Each number is 128 + 32 x the weight over its row's rms, rounded and kept within 0 to 255. Layers, rows and columns count from 0. Numbers have three digits each. The size before them is the row's rms in percent of the matrix's.

# layer 2 MLP down (transposed), 1152x384, rms 0.0914, rows 515-548, columns 128-191
106:131129151142115143093146121169066159133087162044147146163146148126113157174152157160123155127151091119127091107100139175166079123100160124139109146120168130219110124182114186119125164156177149
104:125151101173179139096066086121122142149116110146089096168168156097108145152090137172148078162081122088089164194142084109136106166146092085113139129099146103153112149084134123138117125100136155
098:122102130140075119122125169101163159199142127088093122205160164096079145193078102142155119099181156151165110137078123107148143111142129092072100120168088138118087133160130083149133169080164170
104:179146141091155112136119077115110057101132194123083118178147106137111173134108095122041148219081157098119120143149164122128125152129114125113164076172125110154100131086106151129147134094149075
102:184101087090120148114090072149122091111102103158154126112121082107087090150126152147088115067096127075076098136092147136122107146148127146134139121204151105141132120132183108114159183149100106
095:118135070083138068152186125094061137165138121127121162139141092181147096165090098131155078151143176083135135108123150158110143116098121086069105162133134082144168126093132091120128159098138123
090:088099184120113155110143096131134117096113129061148179113165159140083158154154164144149170136152142124139088128149092095155171150131084124146151121053089121149167130118078089122114158188154160
110:119188172079181190087143141138112094135177117186161093105165165119149158104109156067125188109146128180169134117139147103098176175113103113087144112127142122110095121100164134109137156163123200
089:142093142171118097129109107120152085123111151127114070140130234112135150162116070092121116137114095145141137131159080089151167145069133087148108183126107095126149166083137125098136132090134138
106:125126146155158075111142111183142161195088061081199124081104127155122118149083079070115161118137121053104109115110162143087188084154146149152075148141156144054155148177119047168154146113053105
104:137130119139150139122136157116158133175151101163078079111128134094130102102170180147148094097131053116151088129088165105145141179090054122111149133146122134161176139178098150085130201132158129
100:174178159132132153085168152140090178131113168118151125103111153163050199095137075138101081072068105137081151150102116126130147090145110128130146118145131100103110048107130161142116092195130120
100:086094064144114092153165124133169136085145113122186125193197179156121115146158097137074113126147112118118118088083071096097168133157109151097178121083110103083113186078147105168129158156143108
100:146145104122109127091117120152112118170127163169142091127072137141091089143090170136056103116135144091178136116137103084167225191094144136104117122128150034085174107191134124086143093133148117
093:108121136104126114162135118085069177141118072119114146209132136089103215125185107150152202127071160086089129101092117167120140109108076122088149110098124183203126122163129142124154109150170087
102:150182164182144128083153129188109124124114163092142134163109161124122057149127110110111134169100090180123215084090118100145139155103126140180070153110176200125137122138179121111169129125115142
102:187131106141156135116155140167079126169148162136156161083160159067129136065087036117114086133112106164087151148117105116165157113156137148154190109133102133128147105154184144166137143142133118
098:098153065155123112145117158090108137141102188174131167146132143120108193133159135183143109102157116154102107158100141161161128099123086129090101138135135124075173125141081103165098147159106114
091:131170137064187124167171136121161076142132118121063109114135182072110180127101135105159165128101144125114095167107159111160130126156159171081133111136157137119123122161087121114080145130127119
096:121145171139143139124106060125100162106139106100137124147155147159140144126184124149091136075147122141139174164127078164148185115121069112156124160146088124112097108170168100180076126085113186
098:115139046165104149126168033178161136161124122135160180161127166115084103149109098102139113097098105121078098138169132145098103129095138121128118100167045153105184138052105149125115118109147137
099:060149090154127170175075132192122114124125092149148189124145136126136157138113185138126137195118150142138105137130125146172078127127163117099107149116163157122172156099100153136163135154137083
101:141101156171182087143138106133166113128159189167139160132123138050096083100101110155188039158131141136115111137099117204225123094124100144119125089122117105154144122096132147101144124128096109
101:140221110107087146150108108122143080127119072135119143173128140110107082170094122132098140147162104138086171110135133049132141111113091120143114129142116121156110105181169108142102106163186132
106:201129124105101139127103176139171102122136120119130145063148119191180133113118112112110126183162154129146174116127136123141131135110091077152132123161152058101084080169147114141103100097115152
105:142075134071125108202154086116137154104098130125107120154151134124130072153099110124124131078167135125104060154123121157100129111154160117134136142150153171122101104128112102137170123103163117
099:145181092145106113166113104141135132138210129159137122091132071144173094118133065169115150101176138151176153167112088149136195108047193121159157094129091163127125110163125129108083159135091079
113:045144141140130134157127103086140152112161191100128124154093122083140107113168097150135100139092078131131099137167143105099153153142128096144035156146174119086159143102103109122147133121141135
102:190122105074133176138109159062136058134133126141158095076116148139118193068112095075125078103079099112183131169146214103117152165147077154125127126062108099117118109162103131193110111135082109
106:082095140131137065132109164180055164126137124089149138154144067127152126130099167093100068088142055096138145162101093148128182135168062131137152091154124118139107103143123153096125211165149138
102:153124114163116103133144144111104105118177144072141137158149128151146153107132097058120113123103127121144136128045138091163103128126133174108109148107152172119120164113094219161127082111090140
083:135115110112116143094106130135091115137072137136094075150144118196118102137162164117115129190096169124130131115173125130124095117155108150117162174152107128102115104118035095150198061138159058
100:156110137143208113160081136141064140083138134100076121091081154130136091130104124140141164064103126123114174070113146173136118128124079177138126082156083118147155108063113070125091177121120103
101:102093147109100123099111103088140126114136109105102119174106150066147095116116219182119140090129171114177066139137137182135088131073109097094128154148197110152170077104138106192139193121089123
# layer 2 MLP gate, 1152x384, rms 0.0966, rows 516-548, columns 128-191
101:125147200139120073121151144138141193079152122206154143151118083150099125151149131158128145118177128097125148095141159125166103130088111144078111063097159126157122107123100081158060150087206111
103:131119112097147136146102142102116154117113093081139107127133112165116089135114127127120177125108104106109103108132073089107125075103145177176114124112159152130146079124116101100126042086127106
100:135125152159117083091152134136201105117078152126117199117142142135156116130138128150149146139174168167175137170155126142122117126087150130109133116085128080126139092080095156135163160164158027
099:089210070113098113138107126139171133118103130167131193115147100163152154089084102126159161091140111146120186094133140153146131152122106144129138137103115114108127157089146062152138096118087152
101:120097144145169138111117114111138045187168130169074082138143074157123088073126110082098103131165128088124163157136116159139152092062144113123131134137163075149145145140192103080059121176130129
096:113145055113095098087112126090117151149167116113121097138123054132111186151107133149059160099082115164155162114119119121136088165098094110143078119110163118204101118160140100141140127077144149
109:125149158050154135080141091116116113177107139158144136182173162045134197119099136075160120099169101130155097116124113084151100138128178103155158153138140126139122192109085119098186094149179183
104:116177124115139165109107137151087139099140155145120215151091123103142147148147132141189162111121160109098154157175164176165108124185139141158156114148138128083090107144131186118167138138034152
096:119122145134085116156101109189111120137150107126126115098108154126099113123110131154123154111159123139080138159139158146126148157128147124145171161104154152159073105110140117162136109064080201
104:181106144074143135134147178194132055135157118108125150154146091128092140109077044103081115141124154117166104141112109103151115104126176131166104133132159120163112172169105086151138040114184082
101:128103087134155103135086152177110136154144098167114155119085172122196156154093174191182121122181151099143114169125121126089061160151179100129152126087115163166134139084129108135169090098171117
095:102132113099181126147209093155141178105111130085121195144116145145141145165111116208146139118156104152092138116115215146138141094123105142140141091153122079114149080141080146131132073108044132
110:143144144167097124142122111139135166080185140113097153128127137144140145056135187131152151114079092045121102137166134136142098164097118093139110113223103117093125133056168119101080089126133032
098:086094109076197183180110156163120198210150119140072146129140144100157068088097178128194124155123130127122158180150206150101110137130115154097106055167109126102133135166105157120117127084135115
096:150130165106068091152102109165088127082121172186140097099121109078180107129110141099148162138075173117114076143137175117103133074183099151102170092114096118096127135177118102092152089181142103
102:174167081175105149126215145137137085166141106079186176113139180146093139120093105136145105109104072168161083119106129139122117136194070143120149102127136104113116151130138116152133176109115088
108:118130117125127168142122217114126151154156118101125108129127120178126148198149109053139193149142128103145143107164106179062131111171129134251128137134123151135122083092157104175055117108046113
099:148133116171097155091160152144196134086120114118130125184132131072104123155101096159128143110105116133147139107158143101211087124086143093059115114082145174127119141143201094144114159134084151
100:068124181165139188133159106108108100081131163110101137086107149150085119214174154170068129131111120148094142137166108120154124185155098146142159137110130146114094128109127134105101152162138128
113:098128169120135174133117117058143167085172109097149129186115138144148137114150158109148154167106140136118116110114115110031071142104078071170127124020129156130179116171115121095095131090110162
102:122102140187126132137113085138169128098122152086133144126107106078153202155164116131099123123115106117078115071138164152092143141179150062141119105073137118106126178108135134194106126119130152
103:084104164096130142118153129144176175053100140085088114147144158056066149149115077158124127172157146122114123173123135161169178132152118148104153120134149112155097137092118153178163151150169167
096:127189184170148116157068144156194116188183130161182139130088138130138099134131139148131116108123173130136099133164136186051174134129108114169135104180092069131120094124123135167115147133124133
098:123151166158117107159142182116120080092183145100154205032144128118174104121123140150152182175141107174137133062113110092123157061098067162121068129075094114074126048125113111099183146111117123
103:083104062183123102143164139135148146146117101106114109122067116191210118118125087069114103186154112124158122212045114094159161164102104172188130121122121100171134150058136092086128117100178206
099:135148074184083144123096201103043109162120102138174173114133117143101102107157159186150110122074114111128106089123109113134079118134155156114146058139095097150103101115066127137106076098135069
094:187194063163101119136132134107193130134155118144102160120161056143106158124130091118124073121210109104147149093121148148141105115112098136111125169102084076121180156145096105199072181148169131
107:122103158144136123180116102127134151116096199153125071135198104151164095152127081159150113129100178124163167128109156130190133112125131201131065084145129108137156079118112082122120065148107185
101:152079130157120149089136103067152130088102147148149130135093129184129103151134139168122132115147083144159111159118119118160145180185096076127164114131122173108121104153135207158104185177131090
096:104080096181166128113151084116168129156177153097136175117069102106089172123145126148142108126172138102143149098116078114138171131079150086124159136146082064119104133096089112115112176119128130
098:113109151119102148123156125102096083125063118177095130169137142113150128128124175143148152114057183132152166099164171129156123175112175080116153156166074110081102135118103090132164046096137101
107:116101160065088147088151162068190119155139082075171154113134065137138173103133091152134086171090169124166058031118103189159145130122043158116151182150113108091099092092134119155176160130139124
100:097130127108133147157155067103088053147160101166116126083196109158115127214145108126117088088159091109103164101134120123126117088087119101143139142141117129149128140130171112203090115099158116
# layer 2 MLP up, 1152x384, rms 0.101, rows 516-548, columns 128-191
102:140130065151108128136126100109137061128187145102118108121127100136161130138132091045170167144127122109128137127162075140120127112138181125140130130119145104105162104116086168207095114101096149
099:192118144082140118119104123122085069170141104126121127106086119138105061050096146181124161177186127172112089140125092138125080129141131132133112082075086101130038174129112095084110153172113185
104:174166115099154110110145165173119145120178133103081144120059098093120099133153185126191061130152148119151125091130149104055161102120152131135127168127037166101119154130035167168102132106139166
098:137146095175107089174118167143126033149155110136126179166115148156170134109174098073192149117184153139097101089077121149142200094117109093134120161073168124113137145071127112149151082109122146
095:160145138126174131152154136102093186107098136164132167086128101095147122108130120124075152149101141166104081113105142107119117118188120144151151140105144205096123077104127106084126087099150130
101:152131121155101127132138126132169166166173124158123081115135121108134195081146169105080179121066125144126113128091137160136052102135128132098099099235189115105116119142118121144119108141116122
117:100130174109075175112165113099150143100056131133111138175131119075048112160043136108156133079157202146074147162127139069145090105145135152084143188133128101181217152100122147100131138105137144
098:103121115057144149102119170126073117146185161090133181076180119126148145166154213087073181163107145104187129130108137138126084152160101123140176065122115146157130121138073098124161103105103087
104:102127167130136170174065114180187094135092092099054131158146154132148154108101149088106048166131138125099118183065121144092079152088127122163118120141153139115146118081114100184106099095156100
104:104098144125120164147148152134120039145144121136132089135100177113150145100076104149113158088130086169106084207098156125155131166125131080179112137144137157122077146093110189137121190120124112
096:135180164142117179120105127128148094093106172072101117104118122103124156066099176155113119156182165093116104118171172100154143144101094126069098162139118114190130121165141070122144117116116078
097:137109149166073142087115097165136105145118158155145149098065134111148119188170132079116109156133121129144115152174114079112082112121149136132127151137106169122150218124165134163192196122123162
106:091129142113160148095168178125106154067106123144048176110113093137181144105133163161108117132154142161138170203148133073152108174133103116107117084178127088137188094080144078165178140147088130
082:112128103159073135111140100078173103079094134069151134141135079154115167160111077084042090132167096138100055135058095133150120140133131088160181196132169183135102139092109134066184190132123098
098:122140130102080148141098132152109125144139107112190146228159121095087067179150180078115150118125134100131169088152119077150145119187159149149152135067153110084158195139156062111144098165115155
106:078109176204106180138125148145136158140136155124101130149105184093089125144105169080120118143169124107098094138129082123136121168173176131146107158135111142108112159132116134130132146047229071
108:159122116068118148130134158100068140112107138094123081104140095121166150166109117110156095155145130099154047069127142168077121100109067145196119144107075113075086109064163068205147159146076156
107:127142125148126139132150128146128135100130150098137139090152113148113099107105092130113194135127095156108160094182193133121169131134174164089126166129095180163186150116173156122191189133087138
092:146121117121125118130138162134115192131101115143149071091134098138125090103160115105085094166168118134188108121136190129092101093144126114136124141142124147119154076159178112123170133139158101
112:185090173146098064117126147188131085204122138117119118146086112135169100081058151163091137165132127130071107104136116123072193146156129126077154110137094158147100082134153116156211110133086084
104:200104186110165110152190094117131197140153119169156199093131154091073110118151124149117154126170124081132111143150169078125065147139097122036149155152130096151137124118140137148103140149117095
100:083156061115085171071178140125171082113162096126131072049102198108159121170179139093115104131158171172140073155101117116147124096105148138126103126147105158195087149178135105136128124128144123
094:184188149136153149118128099151114169148150147116089181189108132107144109113093105211130121082156165134124212098092169147127155110169162114082148164145151140156115096160093146104189121142079126
096:093108198161165100139203211109133157114129135131149186121139088128107110016195121153103190191125139100119174160152064115110093105108124114123139113155107172104155093103194105143152086093090097
102:149116107104122097134098165168148088176147154142121059132116092154159123168047098123078161112135130178145138137094098129138040205083098116121096103123135105150057106153126120083137094158125118
096:125107156224102069117156129136117139160118143098104176180102096138124136105109100101125097171162120157137105076098105127149109123138107153156098137093126087108159109116126130130143158168113121
096:135131130119153158164067161092182063113104117141105147115136171131086096100170123125085152080096113169100132078152093196120136126136121133094132115099089111136092103171124154124058095166199174
109:209110108136049143150098163134128139129099197100125059137122112141141207051120155165168092216169146141112135135164179129113131088056116140104153154167115096164112148108181109149131104185171098
098:141124083154064111079162151175121117063142064138173128081144131154136129189089157167090100118073078145142142151139195126174108172127143127185140178214114149171069060195154148100103196078107139
090:146110087155133132157085159121127149110193123080160140107129150141109104089157143102147128166065150132149128134124087113055107184106119156141150098135104129083082148117094089119089117126119121
094:137182118188182127121201155108156095123143067100156148185147125092131125089051083135112136106137091159147125151076109116091186124090119100155131122142120074139140174117194153108024158152101120
098:140100187115136163112130071087195189131186134092155152147156083119145186076068166070112107154113190132071121081104118187153184142159099128099147129193102126148104122126106126145180117108083128
107:159163109160152142196093205140159151052134113130085123129130099120120072125111090164066143138150190164097107091123115052117144096097146185114181127136131139131115165144154117084141091156171129